config.toml
n_layer = 16
d_model = 256
n_head = 8
n_kv_head = 8
head_dim = 32
d_mlp = 1024
vocab_size = 4096
activation = "squared_relu"
norm = "layernorm"
norm_place = "pre"
norm_eps = 1e-05
positions = "rope"
rope_base = 10000.0
rope_fraction = 1.0
qk_norm = true
attn_scale = 0.177
bias = "none"
tie_embeddings = false
parallel_block = false
extras = ["shifted keys", "attention sinks", "value embeddings", "hashed n-gram embeddings", "an embedding shortcut", "capped logits"]
init = "normal"
init_std_qkv = 0.0488
init_std_o = 0.0
init_std_up = 0.0488
init_std_down = 0.0
optimizer = "muon"
lr = 0.0224
beta1 = 0.95
weight_decay = 0.015
lr_head = 0.012
warmup_steps = 0
schedule = "wsd"
decay_fraction = 0.375
decay_shape = "linear"
final_lr_fraction = 0.02
batch_tokens = 262144
seq_len = 512
doc_mask = false
train_tokens = 901300000
steps = 3439
dataset = "wikipedia_en"
Each number is 500 + 25 x the weight over its row's rms, rounded and kept within 0 to 999. Layers, rows and columns count from 0. Numbers have three digits each. The size before them is the row's rms in percent of the matrix's.

# layer 2 MLP down (transposed), 1024x256, rms 0.0557, rows 313-367, columns 0-127
097:499517493504475510447487511460524498496510511536465471500548530481517536512518451544485501484524472507528523523515525471516477505505458472503492479492511456545478516450478450560491535483496480493465459517473495512508522501506481467559526546472486544506488506498476483495523512505530464565511492512466513509517532520555500439510484464510498513525506531524533452473479501515458510485534
116:507476528502501516509458444502518461542506489441478516500485505504491499502536486444502525482498493492469478475485483512508515488463489486475487503498547477504504493489479473528520485472483490510458502492527515478484454485496491444521515510498541565535474505486517469496477509529592515504506533448502488503479493532485515512470521545506498534502539517540523482491512487507488494450541
088:522538524470454520481489507499477554515515507473482521495479518491481508532507539508524511479512522483537465505520520475471427501439489492495497550489501497511528517568450505478521489514484469514456463490529512499511526499518469527512510558536481492496524479498486476521460509505490520503498482487489553504478479467489529498502519507493469520521518527529493489476535516509501526509489
082:482493492506508492469504500472511480491506489495499490551456548511535542505522485522520514442499471481488478494459484476501481510527488474439464499481504485503497515506463529525570523523449510491479560504495500490535508525501434526507522502424538504471537498456468499491489499500487447526512516537502505502534514522489486515523518557518475471515500523495500551498502503510519484508497
095:477522498498502528511492496484542512474451517495503523503536491531486480486506470502455520518509479478509513481517505474511503502496497517495538497496504566498489495529473513524491520517455492512480443493551527490513511526498513476497477461527484501471490508521502500511527526505470499537432506545512487536522493503491560460449492493446472458470528520495477505474511458491574505551536
072:523488534502488499522549504492524535525534536491466481500463512537511498503501462501529503439498476484484487517478516491516519489491547481560467504479518523525513497494507496524498449469507486526533513540460488479507487509521475508477513466556499571491499524524484489492516484521484455488479500490496519530510507514437495521471486485455497525473498554474472522500534494531495456470491
108:497488493535494534497487479493491492492489490499531462526500492513489461499490480490490551473491540479464496523476496528548516472515471493540532510492489514515499506487495500510512488496513519447514548486482496466443515506472476485471466529497519476520491505491518510542529471492462481491455465509482485445487522479492461490492517526521503485525462485572522494502464473519503490504508
092:504486493518517472487459462448498489529515493514492475503540513522480488519483489529477484496534519481482550526491458477473507485528490517492519492489536516479477482523485481518521519482452533503544480504485508532548493508539510478506498501498548492516516483520511513495525540521523466526558473483517496458555516495479509505518506501493493516499497493454478461493523505522502496486486
096:535582517492490476514521467495501519471487503491462546482517464499532521534489535519503462506507485512471508517503495485516522471503522442505535491470497443478460533494499506490506480480473511528502521490503521482515519477467463537503510481472486469545536523498531546480493517489489545470477496496568451479506516540504477528492492484473463511498527490518510501471516507478453481503507
082:473485550491508500527507514475463524558472487511507498479522473528501530556528492547492502532521509448496497465495489490493523463483518457490523488510495529546464514450547488532475532522529506486502534516497499483508468508475536488531500526493508469483532513486448529513525526492473459454490478493506451470492475500483494498512480522490510504523501495509485497469517530514502509494548
098:477480466471488522537471518481550500488475516503521478495528495525524477482531503529523565486484519452466526493480510480515550498510512449525535511522562516489470491522509471509472533523499532521483504462512511506519488506496490505482494497488525478514474505478493526489434527519541503516487494510485490481510481489505436579529521496497508470500479515477499477446471494494467485452519
091:521505514510500471507524485507543485471496473506497498499558506465432500495503533483493510492550488476521509510492482519500493490465544465463490485516508546525531561549459513516483483475491459449490485511502511498514502517506527570520498549477518454480526575518530485515501504490493495523502535481470479495503525514494538514488522500501560495502443486498483437501509517560508456541512
137:482512487470520519494464506511520486466513474469486537524517489490507484460520521474499479473499461488486486560466517508523543471500441487541471506490499471507478522525479454500532504538513520517461510474486515442497504495534468506491461474458495486485506480447496560500518489527496506519490522547481515504516516510469459544465504471526529528431488527524513488524493508487496472546509
074:469550528469425515490462507499507550483511511492482480495481445463456487499485504518522512477491483502490476537485471516486534513476541462463500434435504503502512494500494517495508548505472518529538497474520529528452525490513506541525484514524466465468498477531504471543536494538490503455504499518522490478485498490510509506497529502455502517532474500445481500509512431545507526532462
110:516514548510490517482530486496531496482461523535513503492474460508513476505503514497500526466473525516529507518513500516442529498533518479436526502528496482521472467512520474488478485549526446467517540491493520500485516494483452476489539476465541532505474529503495551491498474515483513432506523481511522476490449520474481526496505489536458496472469470464491491493536503498491529506546
090:525509484512453469509494473464478555438530511491475462484512505514535497512494523505460519487516520496485490495496550487539512501524496513457491483490485458489489509562481521513440497520496492516470518507478512507468460516503541461488485520538518532485533515522534501529473491504507474487488505510514464510490536500540496511543505536551491505489502483519537491545464485497494490497533
070:458469515522496504497473481465538470486507459491503482522473536532523503510537478522498490538498456495505480496509504476503481521505487511520498521477502490494508521483478517481527504494483493498533548512486483467533490520474491504495502481463524468459512461467544533480495478492486481561466536521483513482491520455441497544504484486459477448520546453513502502525517494531472475518472
091:508480509456489514482478503488507486512538557482563515484467510490493496557525519507528545471541483532497509500509501489506516509483542534523514523510510523492489496514525504566474496565500507494515494473498475524478502528503511502502502526465480488513504514515502520505515493499468496465519527463533502520502491487468516485488525499496504520429500462535478562474522485465525468544491
102:470487542494482524485494501505553547492475486494519525527528499544571521504501487514499507532513475504472459514490476497537514502527492499458466486525472521522505499508522501518499510486459473493515530545506479473517462514445497450459507507460507517483509484497504519533511484472452497474476486500488513471488465482506508478520480499458475488530475459465496517474474448514521484498518
110:526485511496491482515518487440493534527525495503496500546520498544444533525515488518457524490503459541505518501506479468500477465515480540464546457487538504495533530460497499512519529489468487507499530538512494497506518530466444472503489529490458512542485501498503537479523540493505474452557517514489504532547482447519514500524526457510454531488493498536490501514473508492444492520555
101:490514516553521445531457547526479475505489574498498465464487512491488477464476502513474522479453495525499502558502443545512489492512498481521486524500492495483481497501473504525505520503523511493504542525482517521451504501497526472441496506512513461455465527538500480495519478507467475459523517522523481503488510471528458465498538492485514498483478498502494495517500510520488510521482
086:541472513485480467476502495488470468499527530464523476469505479496486471491560529499485490515499529516521489484498501504554472480503518479438547517544529522515537489517451522482487504485487509471536509493533482414476508480505486508546495551511510463482493491516518497514509513509497446486515516502497539489537499434500524476461529488531526486527537502472479496520530498492496512496498
092:488491507527469494535527482480513495480522523492525527467517490515477500537507557554470469511510492523541520482492471471478465497491515522499526519509508533500529519474518484504488511552524513500483485450510497527501529449496459490511497488488487541483429490505465479518450519544517491475502504542511496509512480518477505477525474507482542477491503484527491496507512463493494508522505
092:531476501552526492442524511422477503516512445515501498494500464507475478518484472505487495492528518503539467510488516463492500461520505502532502500544531517513540470523466509483513502513486494519501502514476475502528513489531516550491483529479551523493501502546522491475467496474501520514501527510464516528487484480501534571494425484469523486511456522475564491479502512451518496509540
102:515531495538475502471493469499475504518506514467483458495497496494501503509526517483466509507524524541551485494459585544532493483482510515485488510512477492471506503510500503479501496518501473513506495507501481494533492510488516507485502541516499512511530538520472522503429499489494520527500515513470458507456489492515492527496477534500503477494463534481515475483485474481469534535513
099:537478505514446516474538530488479486521504491510494556491477514476549535477545527540511490538512468511444490544551525568491521478491483510508473488481487510506567475538479495519541539503510560520496523512496506482497514456471460510471515442512519527479508508471543496467491483494498460546504510468493490532461480528482488509550529488498468481478459516509486491482521502531513527557510
123:509498513497469497464487507456443506489490497519473504523492502511492507524489474525533479506504516541470514514484432458471521501479528521486523473481499516528490462507472500469483516526458529484471534486449504457502516498464430499509484496534474451520523492533512507551517453509514469446478507514463497467526513453500481515493487442515477539545565467519530526502526537512462524522477
109:499525470477459517509530487493526525506534489509516522501470488465526501479492477516531447496549521477504510515548504491508477484500539471494442516448527499464455502478469500445535484523524495472495475504495498509516491489528484484454482509519469516518469506511467454474505497526513498483527514519526491490539476512525513512494491521499504495472526509519524471486499552471518476514547
125:486531464518493503509485482502505512483553463479494480499517474494522507493531527465489507488496471554491479524494493477527508509500498506494471471474515557474526479539482493494504496495495559494527516495528499497552496487498442506476516440546482480509501500496472469519494511547539488533504486484530448464466577479517499484501512542513483491495473500495459479536518504498454487496488
106:490494501446512487519515496475505479564449508489481518557496495499503502450517491487488533526540476502503504512494480457467526493500523523496553496505499513506514524467535513548510498479455515476485465497515494526488510488501497476516491499545515470517513517528514486460508478508485496466516514491475494469503499512503446524481505452530492551519524502552459504539512488482505540497454
104:463488493510485477484509496467509524533528479482503487518529542492499484567520529482518507500491522485554476498485485503527504515475522522520519511481499476466540512521547510480518485524555527486447501455520470476492525477440482509522488501458488453502494477511515441554513523469490525488456489506512484474530493489471443445503504493498464518519490532523535482483495487486471521478517
111:518478534511472505472481473563490458505517494476468505479514511487491468497491504497517456489483480454494515514469515523537552490469455495484539522512531483504540548487517524490538505504496522501530514522483495509488437504522504474522485473484513542471499516467479506533533497461528514514530495483513514492460491532449522497481536485496502493504498470518498513531477541506498503498537
101:485488495494460494476490517500522516512502484523474482469502468511496437491513503554452539484514466471521489459555523486481545536469482504509529495447520521485472455496487524548516511497479497515484500492475531497546485490467468496485466523467502493463463544492470535506538509529550496503489484541539481480485464524479531472530472489520476478568463505482510516487492514522459534472533
111:486497516516491507500515490510534529541533494471499478487507469518498528472499500508527477496493516490541486527489467506537491475562474474482492486493443534489526464467494505467489459489558516493521537528509478514499488510503461518449500464492472527513501505513479466478495551499538437501462523496482542547508497528474515507522520490477485487474487462492532513484549514514489529479504
074:494496527518471474482468446468519525484478467549494486497499493501537515477513438515505506475523503538483506457547464466509450531520513481451523493483469521479462506511502510496500501494498506525539581517509470462512466528515508469487512509475480496488530494492488515524486498468474496532484530492486504483457507494503506505512480462490476508480495525514478528549498490579507459483478
086:494520544458472488511492508541506461482508509537509490490461496462483507518523475463480507547491489509492499487521535536543530480487481517500508535491489503465496483504483514483483503503518477519531528467491480493473520511486518486524530549480482508521519514514527532525528497476467516502535486534560530459528488468518488510540484512485522466496500482507488479472455512519519536523514
101:536483480497480504468515505517508497510442505501539490529470486514480490499451491525462490523472476539536501537528521493482519442513507549511523501550463499468489468517490502518502504479498514461469516506526423474482487524524535507509476532525500545494531485471495487499510496481475537519492467493499521478483528528442494496523496528559511463497500517517516478466467544504470498504513
113:549505474494472488530529505475489534500546491521480463491495491516514530437478488484486501458463450494463518518499490493522543545498487486515558528453516479552539492457482512507499495456469521523449499475530465484468559469456476498496518497497471501486478530466489471457506499478484488509505521511485517456481463527513516477499544489485436524478536493498512536522486509497464518506518
116:522502501463488509511446486522491480522510479498499526511477491519500520551467512499483479501498473465469531496473514493473491450520507467497485446470550515496504479532509509490492540512557508511521508477506546488492496452471493503514481543487510505432511506483511520477542541509499552464527480485446487517447520492509485456506517501455469478538484508493505472494461496492515468499514
110:546496519501512519479556491497504480465473498489511556446496460506513521492523512515519504515524535511452492497479480512486451493501493478517520463515435543530497480539439482482520457529533526497481499537498501503528465484508496471523526536496473479533515503475498482508495497526471489491523473497510483503495531496489517493513533491513500518494480479556540461439493530498514474450500
103:494502496476496511510460506471507532452471481472462475502487492496507514490488549487492494489464522446513535496469461513529515497519484497472534495540517512525522488499491471514540485527480521488506469464542527466497478496495501499516489475505494490509496479508467496518474490469518502500486501519512492528513519463532500546466532545519495497530482565514528500482532536555526427474498
081:501527504525484484504475502491525508464498473515530500488506519484543478500497470479491452507503490480468515507523529536499469452490463485471532556481467541455508469509473507492478479511501485549498502465447499507496477521505489499562501526452528478529486509487508514531488541473460473532512513492494502527478532493558481474568513494505517517498486484497517451517486496504499514526497
091:478502485546536498517496555486487456477488518473517551500549506480543517490478489499465535508504535519504478514478493505493522479508509470492518512518477503471527484532546490499515500452450512477458518527476501479529493490524502503481493480497499501526469516498510483514525475491489481455490522503478536503522496544577486514522519519509486497501491470505541520487513524475478463507479
111:497496502518493486510487517506504525555472519474497505499500504471495514503538540502485497488532503492510502530465477480481488486487487540517509485509546495527513476489485494470467514513476500469500482513502528508541458515496494468474481496452525498482494513540506559499507494530506515519486533532477462562515484516509509542533559515506468495530434519478462495489488473542528472477476
088:489510518540494425433490547515469492526479490494502499479514523504512508506522473482526510480494479539493489471490480433479481494491511479452463500499446529467484556536522504525530568511514497476566527467489475503525515497508502451510527516564501473520524541466504509514480513481495473588477496548496506510486483492515485487505475515471513499476488486500507494462492456505549515490516
082:517518485516462525462530480504482498487530447494543491498508479447514524528462530594478493497471529520529516499505511459483494524493500447482501509505496520536539533475466525537493501499510462509476491525501506536511498500486501503513496493533491500535498510475520526483523493531485521465499517520484480530522477496490503528504464493511504482492518479463532489463501454536505495529462
104:528442554508479507529525533502492451510495548493486445467515501478518526535517516509491484513477494532482532539495489480533543493502489454507525504544480484515482472533490461460463530474493508487524517525492505501458485521499472497544487513494522495502480506494509535488494500569471555478512497525515499468503447481545491504511484479525510451469507504510500460465541532461489457526488
093:466483505523502459505442470484468496442516515510452542535518535493531511509504505509521473501500481499504495529466496493473484471525573503487482535510482516501504546531489509506511521523514515450464465506484510501495478472510518466501490520496469553539503434473504474495460484515514455513449498499534482505534474500501466535472471503478481461492530507489581475534491529525492508544497
108:525481551490508521489497487470494485471475511503496521499493539501508483482473481521524522523476537507516503535511451497518531491478480463499542477496544462505527513500522511531485494525492513460471525546485514450478480481488494517523510553545480495458490473466497526502535491499460467476474527501522472492484491493533500483490525467521516521475519485509496489484477547545439493511476
119:486477535477540503528504536500515506470537477483483492495539510502513533470527455501511503492511512504517506464491477497500499522541479530474508450550489462509468500500538548438452526536500500497450503502498501518495482489463490532474494536521510493500541477517526524491495523484525505502538515516482509482513499466512529474494540517465467478472494534477479480511470507524439513552528
108:516442491508519504503477472497518495482475507459520527515495495468501503502565521512485526502465480491546541487442516571458523492511427491511480460472519548521476471492456511501551491506492490454500532493501485505507501492498513504519538491509487495483459464496527509524527485523502521533475472532533508471484536474521492502525495510457497487505455506468498505514468549501495476482485
092:497486464467513459478518544492513499497500530514464505517535509471502487465516477481540522484497556529429473489506466500456519512525483532511489496543533508487480490512523492487479506516517488486505527517481469508485498458468489492437531520463503514473506527504507465506503525514538523483478515499521495496511519531537482497510524501497485440499517488491524494514509479487499474541524
089:512552459495518484451541472516504489516495504474503519509502479465499491508484497526484456544507527485471529498445474494512478491498523495503510563502524512456453544503504482523452537500504484503487518481476492537472472484491505497485495464463481511542507494502511452472505508488528516528494527530546514484488470526518509471477481501480496533502571522482552537476514505482468532512538
087:502520510527482515485505510520540529519440487505463511489522500533482531527478556510426515530470503515477489487461520477498518508511495455493454500497494502504493495523539514507451498531495502509541459501518522504499465480500488496519516593477494517573493504474515533527491449483493502530471479522488453458479533493497565486523494478488484461467482456498549541495513508541464489507455
106:508525513467510518521510532525489515522477478496503465544483501489535509498502536506440517486494503470478503490456464500471481513517470494509517464529490467511526482475505526525482489514491478499492533494486470396456483524507498507491446491515510524514509501451466537441462533522507483459490516506509512473535511485529485490500479496493479496512497545463486503452503503534497532540495
# layer 2 MLP up, 1024x256, rms 0.227, rows 314-367, columns 0-127
117:502493481500479493540505490505501456513530477500481507513498558519494500509484445499471482503534491485487484502516532487496546486537467492443497474526508503473506508556491489493514485500502515460457502524534536459460484491492506477464472492512516499562486452512499506482512498515529536538497486464486470548526498571498517487461517528519509541509535495542510501499510517477504487432483
087:489520523526497479504504479526479485516475534535468479487542504530507518471533483518496484506498520483480536455492518506526509497481478499509479474506515478471504474481529494501447486497523480531468548466499519453490500481509505537488513472490500499498488513499493500488496502491529506473549472526527495550483525502483517490490517497550521467490476528488512521513499460537541491516511
088:532499514483508449476472472514458538493504534489494538464504506506495525523478497461480441572547489478443488485495469507467478468521505492553500473553511473528503490471538462508474521531503494468509480438522486504481520456476519505466483504479514486501455480532486525489495565521500485525485487513517490487479540530483513508532532506509494482501488507518508535496492492492470473483491
092:479489531527563553486484465541448454489527490529494494520512525483471520526467491515545557453534516493523467497470504529510453483511479489488453554481476500525537482524518524466514540506517511504489513536524500502506488534509499507535482482504467511532506536504511534492456517492484514524486520501484542506501445532494487504509541512518491499503500519457516483491499463482501547493494
068:531480526487465483517537504483446499503551533518475539440485531485517503538544456484487501483537502521510533543471433493532510491488552553505528501470542502480509484532524511499508466514500507484503464472473485475491513517489497489461471500508497511471503508477467471497523498478516495533493510467473481510520506504548504475502446494496471480522523503561503473500511491510491478536490
101:529486489508500510457502518469481459498502519481465497496463439506484460484478499513533506521481531527453498517486472499509508498469520500505500522513507508490517506447536513525481517518499526470477505516499540485487493495525504530524477551467518479492455532478536505514561467491460524517448445467547515453497511496492507507508500517499502530488515500516491531499465476537478540476486
088:494529476479469530487465457493510512505547519505492521495516481535470508473448555506519503507471531494516504471531542473478498480514482522489517490444493508515451534508495518501523480487515501518504502526504506501492501542509517473524503472498524472485522477506494507462510508524514490511489493489506501488520518495462488451491483498510505525483516488534528484478503478474505528477487
100:507539529488488470526500511520522505495476496517489551485558490488523531525490491531527452492514494490482566495504484485553532523485537488485518468461469498484452504476474508518512518498505477509498522511503530499492502483490503494441513502502528504543528528517510552458519502521465503524476501517521479506511502537537506496488477481445486518503485471490478470494478509477494482518427
085:533495488520543538524490490506495480501515482499505502557490495482536522495485504513499491444523505529529526500460536498532485495507507486515526522481511470501560493526531478489469484514477527464487536438464528483483510536553492478543485501470504483541486489485502455518489453494519478489492520479510521504520471493472484472515512479517447499519512476488463493527505481504531510449471
099:515543466494464507531522513515512482460496531471485526479522506522521503473478475534508464550493471531513558476469496457514548470477479491457520505499517513495467481545517470503468519469492494503470497493530463471515491489554454477508504500499466486495474469463465523537498510507511503533498498465500487498502467498502474539487517464504507523497483510486532450498535483481502488454493
091:500505497457488559506478521501438497509458472533544477514461523488458503469492505491537498511550460505460529512460496514503492511532515507512485581511500499477486504503496533481520493465529437462505507496462521530508534501554508486438535511482503494470494517514549525497479520517519472441502473511495519535481503502485533505473472528476496571500518468521487479482465492480521522516509
102:502491476474494495458543502497442515473470482497474525496463507538507503449469558477495501502550467515470523567451507493505519514482548486513493501533501476479487510498491505499531493520509567509494514490501510460510450505514519503505448490436461499470506552519498544487484500544490475522463512480533509548543503449491505523519446500526478501528498538511524487504476507506521502534514
081:500504504544503534437469449505484509504457460494492481515494474523473560484483505490508437464511474525494514501447552446520511471514518459515559500526501513551501512483504507481550501522523507518473550505514556464525463475504506448473539459480540520495508464500475502482461501479498485508516498507502482489520490496506476512468508511473477477502516515522513510495519499489489481509550
104:474542489508516496493495508473521495438461474483530473457470455544510521532479478525484469516490488516465510512500500487512498475536539465508484534502520494529469492540524517485510492518538500497478530469515471517497489554495455480513558494503529482502526526458489530492529478551518515464491486462520502479517503494487466517497465529519491508480483531470494499494462486525491509442554
088:493535490523482508482497522479546482522514509519474501498491485539456496472557496501483490511487464491513532511483513476470512525474513505524515515486458485480490471494510502446545483489519487554510493526509519519461497482486488536473439521427469468472465495458481452443506522511446490538528539493517506489535492491517519511470447475463478500519498471499442480478495508506491542480482
075:542551454466509488468528523487467479525496501479481542467517454498487506448495513479501522486509507519471481466493460480418534496492513477503516466533519495541494537505493475492511534543520502512534493509528493525463481470490463484451501524507491478534467532521499526536496462521530492524500498511554526503476497494482493485506483465509511519496493495446491520487507483501455495503463
089:480443546475544494522463479533510534534524476511499498501509520504498475538503523490558510471548525447532513492495505515458475505492459499497518498500452495496506550504513507517476512532498506488496528499504507505518485493490509446523502507524511503516527500488502543505514515496515490523512504515527539534462442518513500477510566481494498492468454513540480438517500503459478520471465
084:488511486516535483486444522507462497491487542470515509516511507492518475552472442446553465499512530542510517467555554477487518470459547479501521495511489490536508511501511507497516516467506479460539494502498505532502472473480451529513487502514543458525489499461471496509537487486518469494515502480537534494466511502501531507540519463508503519463449499521480509482518502546489526518557
112:517523453565435527497497534483503514506487479486528465494506495456487533507518463498502499480499442514539471483553503496509491499459501523472497507475538504522494494491516455484493522487535512495480457512503444499535475505512469494507527466475489541517465504482519521528508531516519464486554493539488510511561506455517487503486473502528432515500513509541481503522502500461479537501509
100:493536439551513524529484510519519503505515518488527532503477485507512510510457522530535488491457487486509540508496454492505471520522498524497527501505504501496491538494503528521474497519478497504498482467500480509464479527467502487490550492521544485498483514476564480546555500494470546452553496521461504523469525472524499455500563463484507532453491538540528461504511482490489483450493
091:537513524514521503483489510490451512552516480485479499438492465516514496510498502497473501495541482505510443477546502490505463470503497500482542519513522500460493512480496530491540547468469549520529519487516454455498512522478535493529518521539496456522480500504508512504489479498518470500482472477543473533541451512430516492496545457458449525476515487508496491551498503511516508511479
094:534519518527536477492513485496512495522503472509477532498491501468504516517499486522548518491444428514473489509511510493496513523497503538506470535502479483499519506519502490486491489503448429529490534461469505496502515493501497496531514496533548515484512469480443492505504534503479509485440529491504507527488524483530544498511536524512473472497534506468515502518489502457509498491537
092:483516533488481522457501490526518470492518530494511524499514513482531523496528522482471491507500478531488490508494503520515521512517477538485458540476491527475471524478522481467528498564495513481459486471521493518502485514433507483463492474505482486454472437505529499473538528509492495521527499539482440483482514493496487491442472514528480547466533532489510491483498532551501533512512
101:496504480466474521465488489542519478502522471498470455493513499506524508542469512474507488490547505529529544518466515512531469492461497463486534520531514460493520511526468463463550529536486479508514520487445516501535491548518492480506575530491521507481535534532477520515451499493474497521462493517533498502476460526516532470486487513495502475495484528489499461463494488525522486517517
101:479507481522484525481568513452490494513487463461483484504545483471492490521462494555454432493485478508494555497554507493463530531508480493514506477472509558545551512503493497515543503501525515469469528536519555441502491498460474488503503565506537513489523501503502512486528514492521526481518543485512507477461484513487506455540502518542498517443502479518498541476487470499504516501456
133:517463497499495501440547517450464497508499510500479495469495505500463523516496483541494479520535547535501509480482468460466542466516527501526530510477512518496510490458493479494490507491503505479470492465518508482497539484484479522487495529540492496510521464569498526524536476501504485461547504476461502498538502503516463497524485436472488495485533468532491529498500503518539486512501
110:504483463477481495456480530512511497513486469493497494480480477521469463461474497489501505509486511514498474498538532513502511512439523456462509543452495501485501478516469467490505524543474492490545530499492486446511493533482514514457504480468491501494453482534518477506513531480488502480540468547492496517535525495517499472493494475485462532470548518520514524484493510546487447497509
141:492483496510464515509485521525474538511517494506492476494523462511545490502532544505520513516488517518485497540516505448520521533515487512505491495501528524452513473520448492550501553496526467498493524529532494495545493453523433519497482485536494475524509529507508479544499532546532485543514464509492478456504536470530455487508514474504489470505481513521452521485502475453493529506494
106:461521490463517539467478502531550472477466499514497523532521523498500512504482518515482505520524446524477516491491477469520536506510532535524536483485468500517542522513519538533471497535472510502525458512490480536481473508509484498506509515530520493475514510515499481530452539510507486462526509527459518476530535519519456528475463510505458486497502466527481566513524492532469479505487
096:485505463521495523522519539509527481534458501465515441550499527505509487584466481503528495467483500518517468492457485478496522500494537496522513508473460532447509530520513508480512464492521521496485489497502495522479525448509495496537468506480500505500491507503507474554513498513487503527463457524489476461521522535483518455459495513453448483494506495500520499467489527505489507468523
103:501535554516490465513484471542473510513534542516495493518525512515535493488509518484507498490542489524520490497507493503526546467492512515505524545514495500495518528487477506544500469520521481479527519504547489554492473540533532445518479490486493485458476518449485518461521445506502502519504504479571498532452533505476527463435506477501529531493517492556512493476460484491512507530483
107:498497507521449472500514519528577502500468507522480502505529488457495478501458500532506458489494496500489501492563536466457517505492518504473532427456535518486491491537511480491487471502478503508502483492516533499506503469474501487523470511493466485469458548458477526567491529531498509512504464568516523498470461500500516474516537491488524486539493552478472471491523494481461500485514
117:499500452506450475474487536467525451523503474494508464479469461464505546529521498500549515528457493503501463557473491461523535482481540498491494461526492529509537474510512500441514509487486466488531513516515518473538474500536477512514442509476469525501513498525476494511502543519536513505476519492483531518521502486471487516502503539512529524528470493505519483492519503501489574465495
085:531518496494530501527539457461464489518523528496496489490497513516472521497551480543484492486489470536514504477467493481490497515474495472479507432496491519489524472506538490481530472520498521434506530469519522510429521531496480452463484501524504492483514501509487519487503472523541475526462516508510503547507514499482496522497484471487547516482500507456511495474481517501529512480486
091:478521495518478500536491525505545480488504489495512525477524482473496483503472469546499516548477531557504526475468491511525545509479482521534504531505508474479469483490499535504483514531529483462523528507505514476464550488542521549490515543497497456506474465492523471534516469514546512494486481490500515507514464490488480549482512501470484492493491500540452501558501515461476502470513
099:539491454519481484505503477520504509509458516487520462512492510522496557507483511508434498461529448524510518523533504495490500502500459505506543497508478537473533487519498485513514532488467538492488486492512498551485512510492496478529464528482539487494502499505509511516491477491424462495508461448495506475506488528486472490536542467497535489468478509504476501469460513501505503498483
120:503495494522499494486480492454475510488503456576519476523495502494532503479529476480542465504480498516476543485566481519495529500478477468546508475463516474526522529465523508486498511491443494521458500489539497469465482506459474509508532514489437502510476538526523477469504494464497530467516544523534478494480469481502519488507542495488493513514519506484511496489514474493456486470508
116:474508528495492502503495488467479492536575508444474520488534483538544509501455495489465501499528530538502495455492526493484543519526465489489482476507549505496501524495520479443510516502516488527540493481543511484536502477526533539536461511463514511503508490473511483483516516475501487500501495475493462509498518527507487520528526493528537489484514476495514488492501488462519496480497
110:564515475526518482490517481512514494456502502459503504489466472506528558493529533506524502493494481498509527475464513474568468490517517517499530453501499524499457481507476508527511524582515477485505518506519509524534494477473511504506523466500479482497571554467465463510482527540485524530500459496498503481525483520508492479485535480500495515462538487526537479434470493461498461434546
102:448508477494540517487497499508463518530485515474528498479504480520481560500510509462500449482493501476516480458546525498503479501525498501504498471544506526504490514481440529517488502538446497528505498466545527466489487534551458500453506506508524455533538476495477494494519482497538522491495495489482508515528506501480485515524478500523508474548516499511501483495584504484467459488517
086:533495462509491510492549503527473446515477493499465549460491510494486495493514499513472487488457458519512508539529474467523519488487538517543477516487539479483479521517519455484559501514491549467471493498506504482453537500483495502485513529502528524556504533538504455492500519491543517505499498555497492493542510490480531505489482502495441553514475525486472511504487467500486483527552
087:531517564492499488510506534501538502520496479460493510448521508487478520524495493495487491525481552512515462483500500512524493544518537487486543505529537469511502520506538470521514474460547541526474518521490509527541453520488505494481520494502510519502495519508522551492487519550502490496497489522460515489505512484497523517480458521484480459503465486470547529501498451452475501475516
116:521509519533490486478520501439533476491501487534496507508488540501472498469505494454521465481527531505473480486481518475488523488470504531508509481453485507547524490523488515486495502514494517507492524492505476525517513517543512496483499544512515484495519452491483503509499537518477527423483546471495452568529490480499489511537530497507472501507466534477475499509475454533514485490516
092:486481503489489523530501486513542498501475501541484521528479493466521547497458517533478514508518491475490501505549483524576450503504492477546460513511517502537516464484484494478520520523515499461458534506523510515534497515448488541511486507499485478517512503548537513459535510464451498493502468529523519460487545490504519550518520488549477532522534492499514565484498492489475508491483
087:527536490479534481519459528527440511521524468506533510492500482510505512495526497503509536488498517537524511506479495469535458501467480473522508539501488514489502497509471472509505467466503488483477492506476493496498461507506526507514470484478481494449515468502483496486518487515529484478469465522515486516498480529499486493517558504457478479570507487490481514513507451551501514429555
102:539475513475493490496525531535496479493527525481526473507498490496525509517529500557541463442472511542473550536501529460524551509477461468495511482458468533502511483524502445480490526500487518464513534528533481513431496503529480498518469517470469490496465509489509517442473503538480509505492478539497557537517458520528505520500510486491476503469526502498484482482527504499467519516447
102:484532489488518496478475491483496529481501489515486467492517481498492538520465481521489492491582499506535500522501504482510474483473485570511531455510522515461507540499483512484454479461527473515487530495493558486514523519486497510515509509546498504505548484516521487501475499532496530510490512481492503518563511517512487495486477443505497470519487454444555498430532486508470508482483
113:537467496474531503547489500471474471453448462555498525498499516516532499465520471490530530539510486491488482515486495475497495518475529512494549488532530479491526543461527470509514537507523498434458529551478466511501488528552459509523485530529519517494520481478472469529498504471484447517514527510524495561512494490515491482494504515499493528456508469503475495483514502493459471503499
099:469516515495507536504451523492473470468513434531524467524500528482530501501517464490510483498504521501487515468501533525479483510494491480538488447490506490491485522454516544484485541445498487469495491472510532496482484497432467519444469517542484466529543489519518503500494510531485488500543500456458534496510545498502533504522492527500446521523538520515521510496549486530474491536477
086:457501503532513514478502489517503533491478503505569528487484496486507471514490475526539501496521512499541475451526465524476518546479472495473527490507512432492504515501502539478560484523503479505485481536476452543454512500495467521484485519531476551477522511479511510530521471463465465488486521489502490494470500496553473516531480514529511589531492466498533478485479498490535499498515
083:517497536538479498469534484508522471489506467489513488481453484536485537548499525513489486500482498530484445492445546526510509492536487468511554525474474495571522478519496504470447499445477468526510500519498428540515493483510494524530460485513481491490485496507502491504515502488547512509475495496521510517435529440494515509444454508485506537514536510482503487473491522490469476496520
096:487510474498501527487526511465500494500495486469537453534484490463514483499487486501489451525494516480526481499484439474490502495504576462537550505464506505473478517487452514538483524467488500525486519491516516516488477505491509514508485533515533486467502528553542485499527524511458496525502537494482531495529432529543513489464508488491503541519475498479538501478509513504449552494524
097:515495495466476540519446461457536540447560506477530512566467488477557480538535471523495500453553506529519491495501516488495504499478456501484540496530497493494486494459498549476476525504527507475525496485507479487489483466542512488467483501526496482474495464538480517499498525489504546472505495466508533483489471515530487499482497491505438511535481513515481481525516468492531478483548
093:483501512445503468521562511503465527474552461482507517490530483480522542495519468556499529464469537491509466452517477507503486508505475483517520494525534473507526506482511514532485534537502481512480524507551473465449496486527486565508482506487510477492463505506527517473509508488532482484491458498490477493488504488505519530518487471482495478528538514476552535516500485479491544488506